From a checkpoint of a small transformer trained on Wikipedia.
Size: width 128, 2 heads of 64, MLP 384 tanh GELU, vocabulary 2048.
Training: 188M tokens, 5726 steps.
Each number is 500 + 50 x the weight over its row's rms, rounded and kept within 0 to 999. Layers, rows and columns count from 0. Numbers have three digits each. The size before them is the row's rms in percent of the matrix's.

# layer 7 attention key, 128x128, rms 0.0991, rows 5-59, columns 0-127
094:507520573463531485518534473534399519532430547577512501377503518522463509485509472540480564543509388511566480512522580536531457480566596489492537500542518576523435491610496409485485467458513546442523546480489548524457407444421459484484495508513462446460574501601504498522497475567502443551419604532444498550502534647466484551455448495403546508592566560400520495487469527432470446429487
094:588495536523538581491517544484594391452447522588551609437543423497490540489458578515484559543513511476491408518500516438515472508411505469509572492516530496387612547549464537530457464472520419615436427551507428532506547511470494504502428486443513571524447394601541515556543565560462495488470483521429502371471511457498502491528489496519498526474444396482514599508532483546551494518492
075:470473538449460454483518580546457552583582421441475437532500482607492514436490491460531456458476517513575582418578464450460469500590537508570497517530485607557519556539488543473476481507548547467482556475511508526549479458512466444490573515523490585527511459564420437505413557569437492500496600488535492530448416612485475533559527500556462529595471489382475464470424450502600492484390
083:473525457514491548527444510485440496610486492334462453496459512475515468546542510588476508474469592422450610457531461531515507547570528540530563478483540433395564570426491502506532473497407559547596535515519510469596524446516530560479519612517446485471482428448522581447477485468566453453478443555531498615490527516409513471462535530441444537570508474516479509473504514474423416532583
109:539486471443543491507518522487556463430482525626500539508528439461444505432457432446530522551468485557539499497477478509478512527449437541562450522503501441498467542517499452473549571516430483431523601373549590562409561613451507531481514437480535507491483502473511544492577531514506490471504475469446453421485542422541457445375484532477564463504452550464553447359476511616510566512632
095:576473543476519468545441511544526542467561452623524586439504448406458516474445546373499590506465519529507524562493476474496564471393497559505499377463488484449489523498516491515519484443378401495483475414469565529509548560486515493527544484433603509479492497523504597598489535521513536480583487491490434415466567430504501420410470452495557457522485463486540525407444515591469558489531
098:501497513505521554461526503491577483357452540583477591386615576477478502475479445497538520552460521546480517576441476512431505433412428499534455469494451466504457501519485458544569607454487439470486429437401549518480495597521473530457556474367581421485472549482533488565517493478550532526534488420416499546550555469536496500433523555469545436470501496510478559493513529599483608500527
099:458561519456434560519514491490522404370560497500453520538421477440501484507523589585388542490479594477480411530477434457513519527512434545533557465499542490427537557496477519606529546521466534448562533580432395434538556579491502501542495420478517494382525453445605524463423469460451413462476498538540527537533525475464459462446516614506515475464474459522448521465471455539452510556573
086:457436474543536543606498491524452514430477478496429505409542477516457446502528322436553407562499537456497574470436485573504474494526501546473470505465417546505490483502488481460505607518358461463460506398510588510438470575454491596489602527460503509477551543476489546499562447489566524489626514455513512556487547497537443467500512454504509425588581511543528430456555518526489554474503
089:559418521496421522480466484480435543472589466562434519542577484576532463507432383492521449484527496487453504459422425475437485542487443517402454549483447539506558561453536605551437528432555562577444439536504434534568541548545443547532563475454452586521577467457500466584489526485473576458531415478500505538489421484622561527581561512518430488466485488532518502582514453480506507512413
120:542517575542427517448498442523527601498512583502378526424488530461432484510500493451502413401496464459481470459534426541498517460559483503438508457448522555485635505478490532515525547549534569481522506484433482497426495523477512672465488538503457560462544494523460426471517510570452512562453454598566589535524433586456536562618496537472435485488516429464482506559468495451536473453408
124:482558517464481567486444444435458536476495484458489457517519524462485503481560476574454499588571473536438502509501347452475509558643536505537535559605510482488488506529460464595576515468436500437554585462464532492517478506476612505465610491523580460436487533507450465390440421529474508473396525480523565576488509488515452562491481577569421497468544516491387476464515550505524454563560
095:427473567509470539461484444458517567554492425435477462510471563536483539460538522534440485508499476562563486503547520481473416569547518528586534593515549530491538575540424488594532487507529482497480477576477480445570484360442473466486510539478441495442505473511445542443372460609454507578339551570512542437471457572531529581477522484500392540454491468531454539547501535416511481519440
110:529467539528369527486533469486569542485524488447413479500471533461430568480504474523482446458539481451488525498528392476520511527596427478471522557465497483487590534478492531542530519491558525453490474492437475488449496507484538624469547485453530598472525445460461412506478454625379479459403462547549639544507431534491534518616487523505439497395433480512437579551551507499531483558417
101:455470497486448546413473522423529419493490531494448513446494580542458434520501622586475421556535527453496434411424529479474545554556586591601555484478451575518511514506531533579525536488515597527548460542453446502515498476572511505511506486521530565466399469486520450440499515463454490437489484503480529547446531481505478511491559588334362456475569503485436524510474477463530408563516
096:386494567552500543500554431478591546498459428393582503501449463458428583451482478470468521481460556512503465595509429450416459534560515551546456582564521413507533558521448496515568531520538489420493432472465530466522439514495475513467551376473467544457475421559356458361461529502488515541488538523504466537459448529581576447561505503576540489446466527446484512501517534442510490470463
099:550484437439528543534544593499526498537538444523521485484556497504429512476406499491511468502493516476409479500492494495438488472416484504513477502506440404440507602466480552482448462475467460564499457452440530568509540599554589545562539561452616582511509429485522592548583526455464502363609432508443486484471501436460491407462494441447465505520416427542495572418571503547510500583538
080:418492542402478440433419454412479567470490574556514562416532500584445484553451516495456569520536470443528517430422522504555573480506605514480483473482465571508498483564551511452500608529510557529567499450460553582518509430505389489476490515604498459514499535467368485516524467474490434544565619494535516508472440542493526557458524486418550498523604514489495456493465521472391454470439
096:552513479553508551524530547487476509584506445515494504435561512508452507398507471441553526438501380608557492504517481538480435467439482563568456505524461474464396581597474498449489509522481496381482424448478545532370498528438493532539492480433524571501560588518486479573574501529505503478484483560408467401528461538557469481385462487494559536579494508426513599421538595518486519510510
091:489505512467518447474474524566425599596537523372527532532443476487502445471504473481524534423468442566581548486555566463553401530627485453503436492546474421473510434508488488433515467506573421608531508500550530496469494418451534424468453541536439534558524527514492452548501539569533425576499557558459512386554497580455572479531487450505504580533489490470509520524454504388538512393515
129:428497494478463457519507459461552475499464463449520466565545574514529539551490521586486476540528536452446479449492473545467494506600526460457475559621518535527531468512476538549513498520569527527492496530493415431584449469579424420428539420564508455522475455484471403355442481458497512573491525503542575547443517474598582563625548538546450515379498496563491519552515462395509453562468
099:459487497602516539464527530528467493425532581568489521539486459498560505501493458407428520539553510517502446492502548481487439526421488613592499486433415555579439529575432640511422543443485524452488423528512489509496516497524333510530498521455520546473561628499551508530535601495568523524545438465456445379514481438520480466484419496479468550549464420488516512522437506493554485537509
091:496516471483491441554537405522401530491542526594457515483483572511505464489531461476485515407502470522566544503427493547561536529423482497416469419528418589552445401487619554460498527532490519495463509556478476492546515534544521490584384507461486445557558615497552494608425526422551489608524517485484501495556553496487455572530493436471527471599588492529535391476455519555439528464490
112:523520527496458465497475463463509436454443567620565533494573494603525530570404557524467463469440486512529402418480539578528554460475469433453570434488491480515540457525615499509496480437577482584488391504475464510519550487534427500471470515496395543490428453469478493586514488584458468489563435502549527498502467522493506486521547505433537494367515538564548534550414453547528515390399
101:482520483535456418540468509595505463524488502434614459495512453514448487529477503479449495472416561474564535532518583540556530465440474436403503437441568523519505426495605473448483492583573500565466531492585602452529493501550427497413468568573394572486463439499539492482527616557545509510572452580545537502441477481505557420498499440523582474549500535496557425517490444538492485407441
101:546538450437541515495524580452554559472480550544451514423549574570511443496468474527602476569557433450461466495447522528495496516446510501556470553442415520503452542502586470485601456449509496475543439536390472494444485511615500518528538511445477517562460468478448395568493454450485532456534422464498458512437515547495525468438577502325472536398480463560543616493551557505508446496476
081:430541533430495427455464589491440486580437544442391440486560620554547530555552418535542540493651416467478494509447485538477500510559549516459492476481479521447570592496438431473595511461514465520459436499488424526469533445533521456543469502442477442517523529495441514519476440590484578473505504545442538562498536563511584523450567547437457497433508567461482532385525498497412481510466
078:487520536452492470544522467459542536426541525524556485530454515523440514472529630497477516479495630490517480515467441413443540431432480449389585431461532483483468475474462489559557621502499544538461554501462570484494480543541418475418545442500474493479439439547464532543424579472479468485551566484498502645532541514505461421625541563514539443444542520515482430559365482523470508468493
099:449499491615477473516521429569444493510528461383532433583414484418553498504547355479463497452524509570522571655517526515491476515585446492560496507525524465450505448553417536517523495566552458434526502592526439425467532487479484486522442481519469482538538591464537486464428451507537450517513459514551533501536489439468462502578466479570530580553434459513464426535568419489542603556493
131:423536580479481445497522470440460512456516539477483501496549559567501567579482530532475461526540429488518495429394512524492494511556594579480549483559508589508509475483494512564497567427597532552546451518412460438529429426492386453447523520522443500499514503451465441457451469501460479597460539519548601584447490526561502618613548574524399509481522513467494457577438477474460491475396
094:548503535453550566506479496551437522579418557589465482509515457508496459505442503459565493549514369496516574475410465535477498566514530436592530505509504563577435585569434525501480420400439468541551466474471493508448488440434486530503559599543531432452496589483505529563542392549520580473422534414466494429516503545447489552427412522473469504588529507521493508477485594503416553479492
087:578538480477516487507468550545535531547480470432551473527495441497486520435484455481515544509510456567526558516591630431484489471482464365477403429517523384472546576507529538427485512523585476554433514480549527500345547420481581512577513495484475509565513531446477454527502462540493442473473496583476543411558458514522607432491475472517544535432359521532582486505546457510463485459496
091:527487529509416568538572461523515488520517487475549533499492508428501586436530540537440518509550495553524497576527384468485474544528482484568501533522510418536491481631408537528537450535553499411463545496509454488472522472343499435523566491490602538475541525486395556438480462578438497448474458521514560408469553458531458424486467516528582528432429500490412567487588485542484444590581
099:486466551487604451520508462495390514475539530602521478522440417462502441481569488483440496515490409566515544538446493477535515527388568604442531430428498548529419498553541554520398517505491542436493494538518491551481571528493526509523487494507513443507536599468556610532518541491542545520432459471476443466563495502455401570391450467533506507569563454498503385413474508609456508560484
071:567433531540517523562573571474494496490478433571555451538531383511514470505518448423480520556508440577457512561482519475464529507478549553492539461529539444592501525569522515453315508513558509485540335416496563490439445411526459547472496497559484533560487547568466535462492524674489553561458424554443486513498528525510553491491500470518512521553478499469510438523503465516406553499494
089:528456431557419473534468594518425530613545481342470434533477562486605440453556370510563426547533511486488565532546490488447407505477456554535535509463556493493526485534417522457523491547541507484545413571559425477489421492549483518445477513468485466563530578480529475428472488505492505550559530499500464535477451466483567577546524445500468562540548485555408537573508509409576473566492
076:421531497440428459501557493472595452539469485553543512394533496577403557519403590531437539480549452528567418565476481472486546458539515468464565517562614522557554532560460433428538438474538496465425514431471525502542537425512331531437449527512493506475417384571446505547491496501558466556542513516564534478469511450472501512551565498586490498440472542466502500468474541551520538475473
099:527518445463488491479498553521554522486481523607535575461541442476400554473393488460525555469395532501551530503526547476523586453498511493446434483507497467512462458519491474436526560544416414506503471398548600586455517568477393502499513488520567537458468381528576542497626587494486479431533576498410434489501501474539512382467471459506592449523479556468504502481461469542440540423515
106:442507565522511504499516456478449475476434519462562502519547486445500530530514423478522432507562465496542531506472395510503446509597515467461504509571457508558508412564484479553583640495519505452517594517494473397510450549513466519448565479531567429505517617455563464414387489419542540579487512502509582534540513516539453594561445539542469453421582561511490390526512476498468588580465
101:566478511516539494579403423480401480599453585577501518513522403510498569519518515493446536473494426500557451488419446479561440567528597490526433487527432535559462531595455504514500527515447449467575540500455484481418476411413492443465458554539546414530522599491481517506490438561467442567449549482459496462492534590455441535504431484397518501632587494467487476486468532517462465516516
085:440593480483487513510517539438558449422585483556420495507485521433509511517580574561467485421578558499452489554434529564495513488534504507460451513540471470468529388457527485509564602507439479469623539453499477496439452554514478497491561457490558441463471489422588530420448478470409435474507536522457491615551582543531450435458525553516469515427549464551487392464555492535399592512512
097:494574587465505496520578465439558405391481578599489493488623453517528544514496479540484476542562400479535444443411512444447519501516511487534488557538462504437553458556501409513561586448519419538576530460361466500466488478491480464473490487474483433467466595436551413497457490546393447497429585538446515517483545566507501549467501554448527513502572495468476543453482558544426474544468
121:477469468427423499536492497533525496491554464387418477562468537483617423559530542543513456489480625442459546502489436474508523538502430447392565451499478469448567439426544526501533424516561570562483565569505425458527487568515630518453504504539465470492492431466527480459460434462447538487558510470576579621535487451489509520572569504532440471413503522589482447504505484526558457544455
102:439526490469424454529469484466539474460501538440426534480531636554561465576457520539544453433494515451466440520439526594526434471492475466476486501528497525454573469463532565437605569539535501533476398482465490460561479550624410546391504510504435506538459484473493428457488494428561474534602489449533490585491520511573564535580532509464477476411577518586502443538523422430546463444474
082:540465518503461539523537536538545475508556497358486458586463463552474554457505459548521530525477467499448471520516480443402457512539492497469582506524562437446556558495479535503486427453574431511443442538576476498529543460418521466563492492459540535536388461530463488497438492550461504577474505519539515456396467524490574491467435450561482524419386447460372615540547507493611406584481
099:474534485540452562525495436566446512536428531502544523534544419426522634445486414499548498529485421594512474513493492521523479529504465464502476462590507491523473450612481431470538543547475415490515506451469479426449493499445451443382502505485537455508512617443440430532463466597507471596391594550507576459574511568488574530500416464567491482545537594525529502511529463534413493468499
081:427541475533443581503497531433475468538454464477457416532462524453503571471502529482568490485607443484496473462463452539443468481539483563636611532526435533448473522563448476587508507377527568542463489591473515508498524521567447531560518478480495513460485516460530568386557559498558586452506472561476468520422512457582478530501543521407424541460558430481442520506451601426529471565427
094:472424473462438434471520498462539538488566466400445427599437503494544476562568514512495464526559574445478499525500431451513517543526452516487488540518530550464540487440503525612493475491560623491509532530567450466506468557535554506463519459481508523521478439519533514381498510405443579509544462440626503550470469422556531495627492521588354492474543474543528534549514458463458409588488
084:505504508559450490527524501478405540547527416454442428523449524512508507499490436582585363581568473494495485558522424459433560549554536479456495557574547475519547515508461488520482491499560544469532490513508415475419442458519564496487526473538443454553533486525478471467392349542446476552494509519549624512567470490575466583529504532581413519419558582487515527482539474502511436565399
078:514514465502483507522512476479468531443522469603436551520505531524511438486559486440517471482471456513502521500454447435529578508566513588532464470585513534598404551497437515539463583500443556438478495438405578414515451578459434511457535474490507477502560578532518481401500574503601552479442475466449456488565473425533427620624501521623523456509535565515524403459435522532490543455497
102:419506454439527491497465526457477469548429372479626524542563503582595464557486528569539581586515549500538514451481557554499512512530516468507478519609512489516423470499517490471493442544528460569500458514520502486640490458578410338456534439478499480532457481505512471428458461433527484539540548411388460520471524519636569535489504535530526510492453540558560508484489497439524468492491
083:565545468503627494554484501491451403486411557644534580509488458558442521491418535526514541464584437539459480487519501475539514492510514575565465479446378586523503560607484420515538556483493440425504488485502468551511527531427481460492539482471548525461418443466506404545489455599416569451430553483469492460500558487486492487424431483446437488525470477482511593443514546517537514567429
088:494501575515426494539578423523568430457533458562555470504442429426522583494464547466459466395436600509540410629595576453537531491482495493450533495559545501489593449578586509541511480547520476510471489529530443479463589476465450454534427413448572563424500499462474594555415540533504465443414526532500518446559549496483477473487495493522508532448424539492540506562457408496523450485488
072:592470402465512482517457527487530560489484552482557537456472593495470476493467537522532516524449520479524447518528442511567540439414397499434567434445467498490518436501618477522518511550458549498564603495554619551485579524564528504456540568455527539471441374507521528581496536439475534454545550417550455539472552471569498374483528525466507504424479457502509516517473362420486487428542
098:585545504509573556517527542520561479493428533555543516488425420473534463484438562491485562489466537585515444460590470501505486548423513491517521469429500422469436503525447489536506475461494478552526472527625535517494533547473573523503479537480554520509464514515581511628510492531489462442436446460452481369543561463432418405359420474402542467594548489492485554466494480591464555494577
# layer 7 attention query, 128x128, rms 0.108, rows 6-59, columns 0-127
104:581528534491398475505585517541573480480522492561484586565536386434525561544365587474586499432533528492525423486478528521463500451455424525542494504415532515495513493525507492497449457425502453452504366516478479446541588595497476471524393481515571568473461445448547498563486541461458502441474492514504478415474586485534503449420481442452513529495419486460503531517421550596496422542527
083:457377448513496507506453506543413634574518518443458495507509506477498462488502396527520532481489471452496522498450454420588525521518561442486497553490577464522462589468539524540455453466468515424549480528587520510493539333415445501473567508509468544504559451523500472443574528524449472547518508503519565560522454565538494531549572461587518561448578451487561437568536575450419416414496
106:557488437487503585471539507465547527515503491427467463516403567574480419522586638510497506477524579437476487522535484483544538564505500486501541396538554517446451477449466653523503463531449542502538474515561480468469516467505632517491545478489431505409538484547510502483522447451454490500506599494516395575493456476484483527439580518443506412563614476527496521459456415385525576477503
104:525486530489551550536513535531545533452496494554548573427513492479459439464479505519527527531536443560501562522491414499577432490429557494456428488487475548490509459603508428529548576419401469451480491413442632561466447527487541546513544456444654449494473579469486517554492506521513541399533505434449503454443558470488531366402537492561531447476574517481488520475552484548442565489581
100:504446477600503585503563503519550429436501588589522520424608468593416468379527531521441535449553561543521610507494490426514458440483395470488463521463543447464507467475514510433530523450451439498426501460521574531487479501476503513477577417431534509456540463470416537562496521461507514454489559460493417485494493471452450480384488571489556526526535577545538444513431483545532550489615
101:474545508525504517514520434508534412407489535529489492536523445482562479408509432519444507512572449570503552448520505536514471387468518625463502481545494516486527476520551468478578602458414499463518498421445515436426484603518508538509524473514501468450446554387526498517457492468448547454477549488494527535524562446503521382439488634422525455410540550527462470434481495610473624535566
093:570528514581473537464539430452617370435442475494513565542544488415498454516549635539471469487580574433457415585501423533476536521534491532508559565555527437486519489484463512544552611415455455486488409533474417525569535537447533494497420478466499549406499515462551544514409509472400441472494496471492482549512545388471412510506578503503497466517556517522500505499442485515503513531547
094:523457507490516462489474544499446567485539546552432477498542539564362483441524503414438468515416516579513601487497474492482461515483513561453441447516487531528461467444573537487517577537394605481538529400471510519473452485560455555480603523497398422527493622468534510582517494456507556444535442505481499603588472450510540528486535484513513440552569477518515435444476407530476632493521
098:522410483535497471485565554490499537427458494567442456612516526510546447532511441520509447481435519355483558444448511477468549533431465516403524514436566548512506527510506640496425552465589509549505413466418400489497497509542444540496562473467553521500485467464467455583617508457456578467550525485610525527504467454530476509550601475500483480471519450498505488556567426564520508537392
117:531523545463587411488562452528589491459509585576422513442440512472496552564464534443542417435485458404384468455468507545580516478508517441469460572495460501515528467449483443500461493516571503473554556573540516489478524522482538462489462573527454415490450543556491474482551549547535493536433464597614595523550526490374517522589483524447455497458458466551409476583481555520470480515401
111:450526486537462535476503499453505478555495483515502559536462507428434512474557522549484465510530563497477557584518404485502507570695521528529493545579476510530497487508403414531572547496517575426520513424501527472535440478448620524530558435535595401455453516493497545428430413521449531521459495491477584527454541503507452559500445484464448501486544524563461498419525590535420513629527
079:512455538502482487497531583515479451543490541520479523519503482551504523508483514522552548503532522527466503494491464382525615443603512484522578451570582491462546520491512441533482389454564479505496533512560358474421464472407533495555514465566558478515517493517446438391521462491516366513488563561457562471520556620502481533595522496548487524526474531410424534600492496453517356526524
107:574498526450468487461515550500577487484549551495405537576518504414440454499413553548451440449503483444395498499508402503507541547545424451417475572475522426435629499457461447599512538525512451527549528549528407466458519522495615517501487483540519465512525483496546371455550491562389524476457476584563614452460451443501489514558549493518469539425481455529459507493516453538516466564471
099:547572482465509498496492420438491483442491601522498500530515554547564501487430582578505475506505479393457406479439446487459487471524557510525571525498492605470496551488492485566569462410497620486590481478471437523583434471512529540521476559439532427402505502420487576452508481453456465532477494470495437547436493491500431515508602532405364481445525467467519563584492571450498429572503
074:520473448541488611484511547479580506480498463458466488481500448442462550622539511515460456496475505511471533490553466453553589468661419496514511526622522452428451451574516443499478461503477510518517543475530459476526503454370434475449572474422532582426540497472507473455481508586546487485398504559467557468520495481428477525521551530571479504480420516480486567541500319464545498503562
090:561468474522473527438448550478536453462544548522422478561495476516525438510421478504532488530484526491488500464475534535529487520474500566572568501371526470502528501457510504498529458434466458470428400505530497514489590509557555533552543414458480526553471456534424497594496481385456645447468486477507462493392422408534548461397529540391571481417513511504529588570444568605467506542519
094:539530503461552517553454462544506509468431504533517451470518570574445506508512539554442449534452512541588543449439467478532421466540572557513482450566457583523512477477484531477523480505542516572546532522503497446499415410542517526448582502489428422487486490533541478467497515518486527556464437436491532526456545545487429541489528585512423484582525540520612447589356464407500621328483
090:530502523533522518470457481535479508467501591578474431478475438442468513435415331479474536472571408509541565545555510379465425516500564502583519489428530532480501485545508514513500554438416452483494503501495568537460542482485520532578485562492585505516626607549499498541556524545503486463453502452415502467573479562359502477390455534445547553570482471453529494482520447543484560506532
099:482557518566545454550471546578518504535469514383542415485461472435535546542534435515612542424475455556491572548576576521502548445499483377538480484454597511487534522526414462451457407587508473424413571537553561462457445423510504470486442559506456478562518555498452480442491470530534416515490553516495573493500501587500495536484439453594536563547521483464583424545558514456485515433474
120:450428518458464442500503455440494465548532454507541512547509548505531532564522537541477486502505558413388399427460414567520541580644495457451501528585531521544528442507445492487469570480566539574554430474517469466602521512521413445460510434515487506456467549486549445461472428548452517546532478494474580573429495536590514616620511502506468542416420520510518468500497483472466417566466
103:564435521553505488523542504423501501529593567528516504554459478480528482414463448482566505513475425513508539500439579455427472486445508598502510565435416633482549500510526547541454590446490452517525468551491413489527527489445440482528389499443535482446496591504458524505626547473565450487499445391441452512540458522503496465445571525498455522550474353422474500564511525461462584570492
090:522475541469552446569529482570416420539529510474514420528450535498601533466557432429498453464508446527535502492534580507484556530351530536437469401479464553531462471502510477476423559420573596491453548506449482477471471511502448476480512481512490447527579625464570539574509501410517582543523495518567471475545485511468405585567450520539509475518584572509561377520458473460502553445523
116:476557519511506521523505463484531450470474503604487602475542488505529431564404573521474524521507494491521404453454566522535551522382564474405527461452500514548550537559572502525450505577500545573451453495457521496526443498589433500437437463434501481445430355465538475562455570542460478512508521547544535519538502480502508414598520580405527389440516533528538568504426451554529475423448
099:522459461517516523462475510467508537485529441486541531497488544561510490487466501461546553390480581418541477502559481496522538461447446427414527456522579477488572535468581519465446472528451476559512528529656552573484498415535406484477519530443433536458455493559445518528543529477545457507528568540478491450520438537506554492595433436572542468528466463514521522569433368461564588331507
100:546587497399497524411466575489499484477493599518419570466526516531552499570461434572507528539525446599493485412483594579434512457423477543569525493477404527571602512418467472516463427422526478558534410445468507569442476562500594516433476493469462498603501428461493513496551486522474511445470476426484478568507506471498528504459458647492461462496521499525479502483521540452547442553426
104:602547547529522531542525451516435539535457530557500564472489500457524423548458429559555488526537514603492514490446508559567482542419501576484508534534478438583512530480450564460481436422552515476563518582407558535454472500470516479474523554499476472507407487437507420535558364491441512469431551524537460561477531528533451560463438515521521486489599530510448551402458597437588533510365
102:439393414563477531497484413505558470481502521468476546472622499572507481532513572529404442519425523417472515463558507526562560467531527592494419475529525555458475504481628485500467542457455532476528559455473443469557447493506430488489489473492512546371519478411517519488594509474485505534467488500555533595512445417503500497471574592516558466421541572460561466522497462466478596408592
112:499481563562467486476517516522451482568475456390488496599412505347508477450576481446535533450483545489511507565538454555460490526471417391434487561550511472520493496486491506521501500554500416493449579615511465450493490506418449456529489494513503526433583584453581459499441541465546531566455506539457551472574539491498543609592464441672484481521448482469461513491523510455477467510573
101:440440629505480534464477428517477547541482490555469532437570528543526505556533538532406458502542536441442432445412508550488559470553508475431494518515494592602518508529505513555466506550541548515498465534445354514634519514522380481515517448560438423470508574503467416464472459513515516585420517474493499592543515590541526528580490546476470495416535474530511469522420492468526447519400
092:499530480460531439491549564449456536477479552586526515405550498584513541461497392505506512559514505575522528387523463436450494532484604577608406552478449557543446577534473462498488534458448497416498550502447539544459453469461535497478464506547556462504476486528381426498515497534458559522499503500410482572514549549600492518490517511472464485586597389533469490360506560573534524513472
097:522481519539516472509560558568469567569470517507503480539476489498504506534417459584501532394477462608531548528493445555514469483461465490454468573466527453470531518520463444462470399537522364448464504545526473556446526446534484467469479497540495569601534420525495472543475500564438475455514515520508581378499510553445518468512436453555651555506412525464446599533527481477523639398534
099:494462497518463507427457462505518500529501451468519470585497402502397620448427491525508517484537581510471504558529418391547507559511463513502524557532522514396497471517476478589513573431437509501489548490489535542470487415466560540585498425483655457490551491516565501510394499576499491528429589499502522393512492434430545561461497504603448565459465500451540487486561463474508478588579
094:512478519581490561592556449460446442472488501559501482466488544475512498478541468409459501526573491495532517537479548451454447556404547608517554452510419558557483511530464473580449507400498561501546594518476399518452414483451455480583473512506536431451470564551501546557458492413561632479511447445465533398494522529524449478433477491493510512554515495486582491457359514495477611552481
091:480564477601535555573459481458429506505432502542481562464514524532412555426405499456433491494455412436600534410444488629511485506459572583492496558469486526485496551522458475559501483539537493546530564510534482534504476566490428402507506558453503505412468525524427478594512503483501594501506565449481587432439418580502516464502415477544545552464588546472557565495471426548542544513454
087:516577520491478475562493546533479545512459489315466483594378508468555466513552357517569560413481493430458482555496419568537476519575514542545453570557396480439495503491483629444528476484503499496504538555531515463473485496475467458499430593517428537479502542516520478519530483428571521547536476500515487588554464538540542527533475569543447534522536480494480471375541562456570454496468
089:502446541547480514533513507549532571504492426574457595486537368418491551468529599445501490471486573475564478459501506483509541477518514430482460497512501542496487494488621503584423459409509477545483523555548586444523551452471465498528572400502510546514490473520461496406492547569452573536434602519528452513358472550558523486535495577464511464495447635506543482519450461573520409462546
093:507456532555530490518479486490546556448479473492598541472534502511414454470421558481513524518530475500538507479543461546541361367456430475571463473513607493464511523588582451423477553500401467469457497440521628534504493449536495540423556482494537532440498572484382469511492534483474471478580524512520526493490501450468539460394551539525581512532501517488622496520524440506507594396585
106:430414489473449439531475391492500493381501506550515432543471568452497524524585484453489421497468480558484487531467466447500546589550472534469414522594488580549460458594430446552447579528503533461499584488511459462460434599456441512492536448587494415429484616432528472447441462516503581501425493441483569540542559499605530557563542481532541484506525437521470467432523518481508509503555
100:481589528437577502466492368536436548486457511518566513500481556521504568528473485509466451561559405626493476563512484510563457516502610521495527411527495592511464450562465485503486437424572600524562519458492551526519432481455503507492459487568509449427506598493455521533468507535536539553369451495414541495548460461469480587425485445527435518546595569461536454484432497441448540463474
089:518531575508516531536417421499542475482461514418565517425553610493365575500515562510504418560567542510507482542516429560536508523507490466552597551540502490534477479497489445537554542531408594500474482500383483456550483608558591474415484491524456491500498566514478458516471473421534509398565436457496601587531525413517428528504495520498578494492503510556558465469403417498491496482525
110:522584554402543520462458477473509456450454568527530612494570614449482600521476489552483480507543454603504435512461455587535454490530544562598518545529477514594450529527433426582502553542512517462521385504465495483505452556427515521507381465580481456442470521473529477527436418470466519436456475487442563477548603495543477557435452492466493457418475500499500472506439566576512493494419
108:556591473483503432504513489472504457467526431390451479518489592539543499564570502594470428494555622432420417565466439519485599561544492490423475585447490440481472472400535600485511525484511565471479525578513449511545507545577594465512484448488437527545418431504520498505467502465467582530528408519580503531492493462552460497621533513528473462436535522557475465431529500532495473543422
105:572517483513521463454438467537525454453503478472513523495479475471552472533532456528541481491575591436466482479497477645511594479505485428399502416499428550581528433514525556544484476515467579570495485558482516472530504560589458495413435456464387531461386546471502457491536488485481570572547464552475469655550516458444498486555535505468513447452503477566540453492401509442500564408412
092:482552587535434506483468570475511519592451431465443550596447398394592500523478414560505517420527457502383505523550525502543521456501481458506488586482474419511524559534400462520518450491508495492400472524525412497482516535497526486581452497577465570508533396504498472457617495548454469395499546548526496389434529482574540492544520470547491544438449559562510543510549516500478420517509
103:506552537487533446564493461523483449455455498543584535465420512476452492489482401447446533494598430607567577603598443589537434486576503496476437449588514489548525485577458465518471603497567566445501487510506513494466465444463468469506570511540536460486537589523458452517428444553481451576441530485409532451553462498523495560473422505521575494476567537487569491465461487473549632482433
102:513499544539460530384531522402553489468528568553478529514455536549505492544471380473521498561418583459496469509487483459488507553473548571561492565463498554600463527579520444526475498444497493445428475477520401531592477535405504472520517559549578456484551454547554447459538515419464467437417497462482498537451493564519486516440497559490374504542447441475464520534513663497503418590533
093:494522431499458520557535534492495532467537460453477508470420551482484536552550536530422434513445553357390445466471461499454555570579445451537552573447483467520528466452494582468519545528542555512510487548562431458612489525512530518579568460538499527538538443483500526445506450472570475475482458467534499515411474500596468543558569426598467550473465461572418460486481490464601415634520
093:502494531314478448608514523444404525507565519513458514500489456440491506479553507498417509467471468504474495453395414488493499638621457560470482565536482519617517503473483592424463472558480613495495568574492465477473480520469513478551478494451491506514520470542454512493433480484470614486409553525524544537496537497530522588588482403513547496470512505499465515447512462519437420562463
091:385443466433536465481561487530430493451597519608507479430485526544426543433526585475467475545480528464504450445465483441505567546548491500461393525469489627505454404439568455490452570446490529437537595478519458514463473507529453499544487458495572457478540561522407565475530446530475563552569521484488557562563503557529448437463522493535485530563537416476500412412569512511409541537538
099:474492511490439500529462531440441425629565399483538490515499631542564541531542534645568588554578528482518449449526585453511537507564537485449495480502511556472470476516547482461467448531487487522512433485520552429494494505559446506405558537499399517499518511432486401557441439552457463471460578463452532607460497579526411533534480467493507557492460461444599490470533486511482470445419
110:534553648473463475454495459496516515490505579580567579465581479455541478565488520476542500591573477569568443548523463554459413569519475477506526534533492465538492517559491486517414398398525542522621492467463523482484481495519581499514452517528523467467505530495450521507552498514481422435453383520416507417561514532505452471376497553515516468426582467507539502453390520526511488559393
105:462452503660488500545509421503478440481518512514524532516536426536496476442458656451471538484527527514555461515524438451546470505475393483502563524452583498501493521569467434602479561458534517499405453518508455491556515453428507473523536460456517545388547464544549523490448559519450422581475518560521472449591464441487459498525536418554509585518466604423505552524536390462557457517536
096:406407456558482508511431485498544532471492473464535469464499386537489404508514539535458547522524531389521613458556506551529489462423456445512424436491633572460531455436584587473582573548507561532488504434532500536500399472516580513465529543461531526402482438486499488487465527509554420455563414486520478556530449478478535456455486545503462421535580505573572494556452468490547534492566
099:513560484552439446524502566501545377446533596538585541501496440427481560478463513455539527488581416569566493600557528409452477525485482537621526448469574483472506521637485516476454525519414437472537499481397510531454449498489546464563429498468496458426481436448512567542494530496490575447527578547410417476547493470464490400418516519509537496458578418497526531497490530536485511489538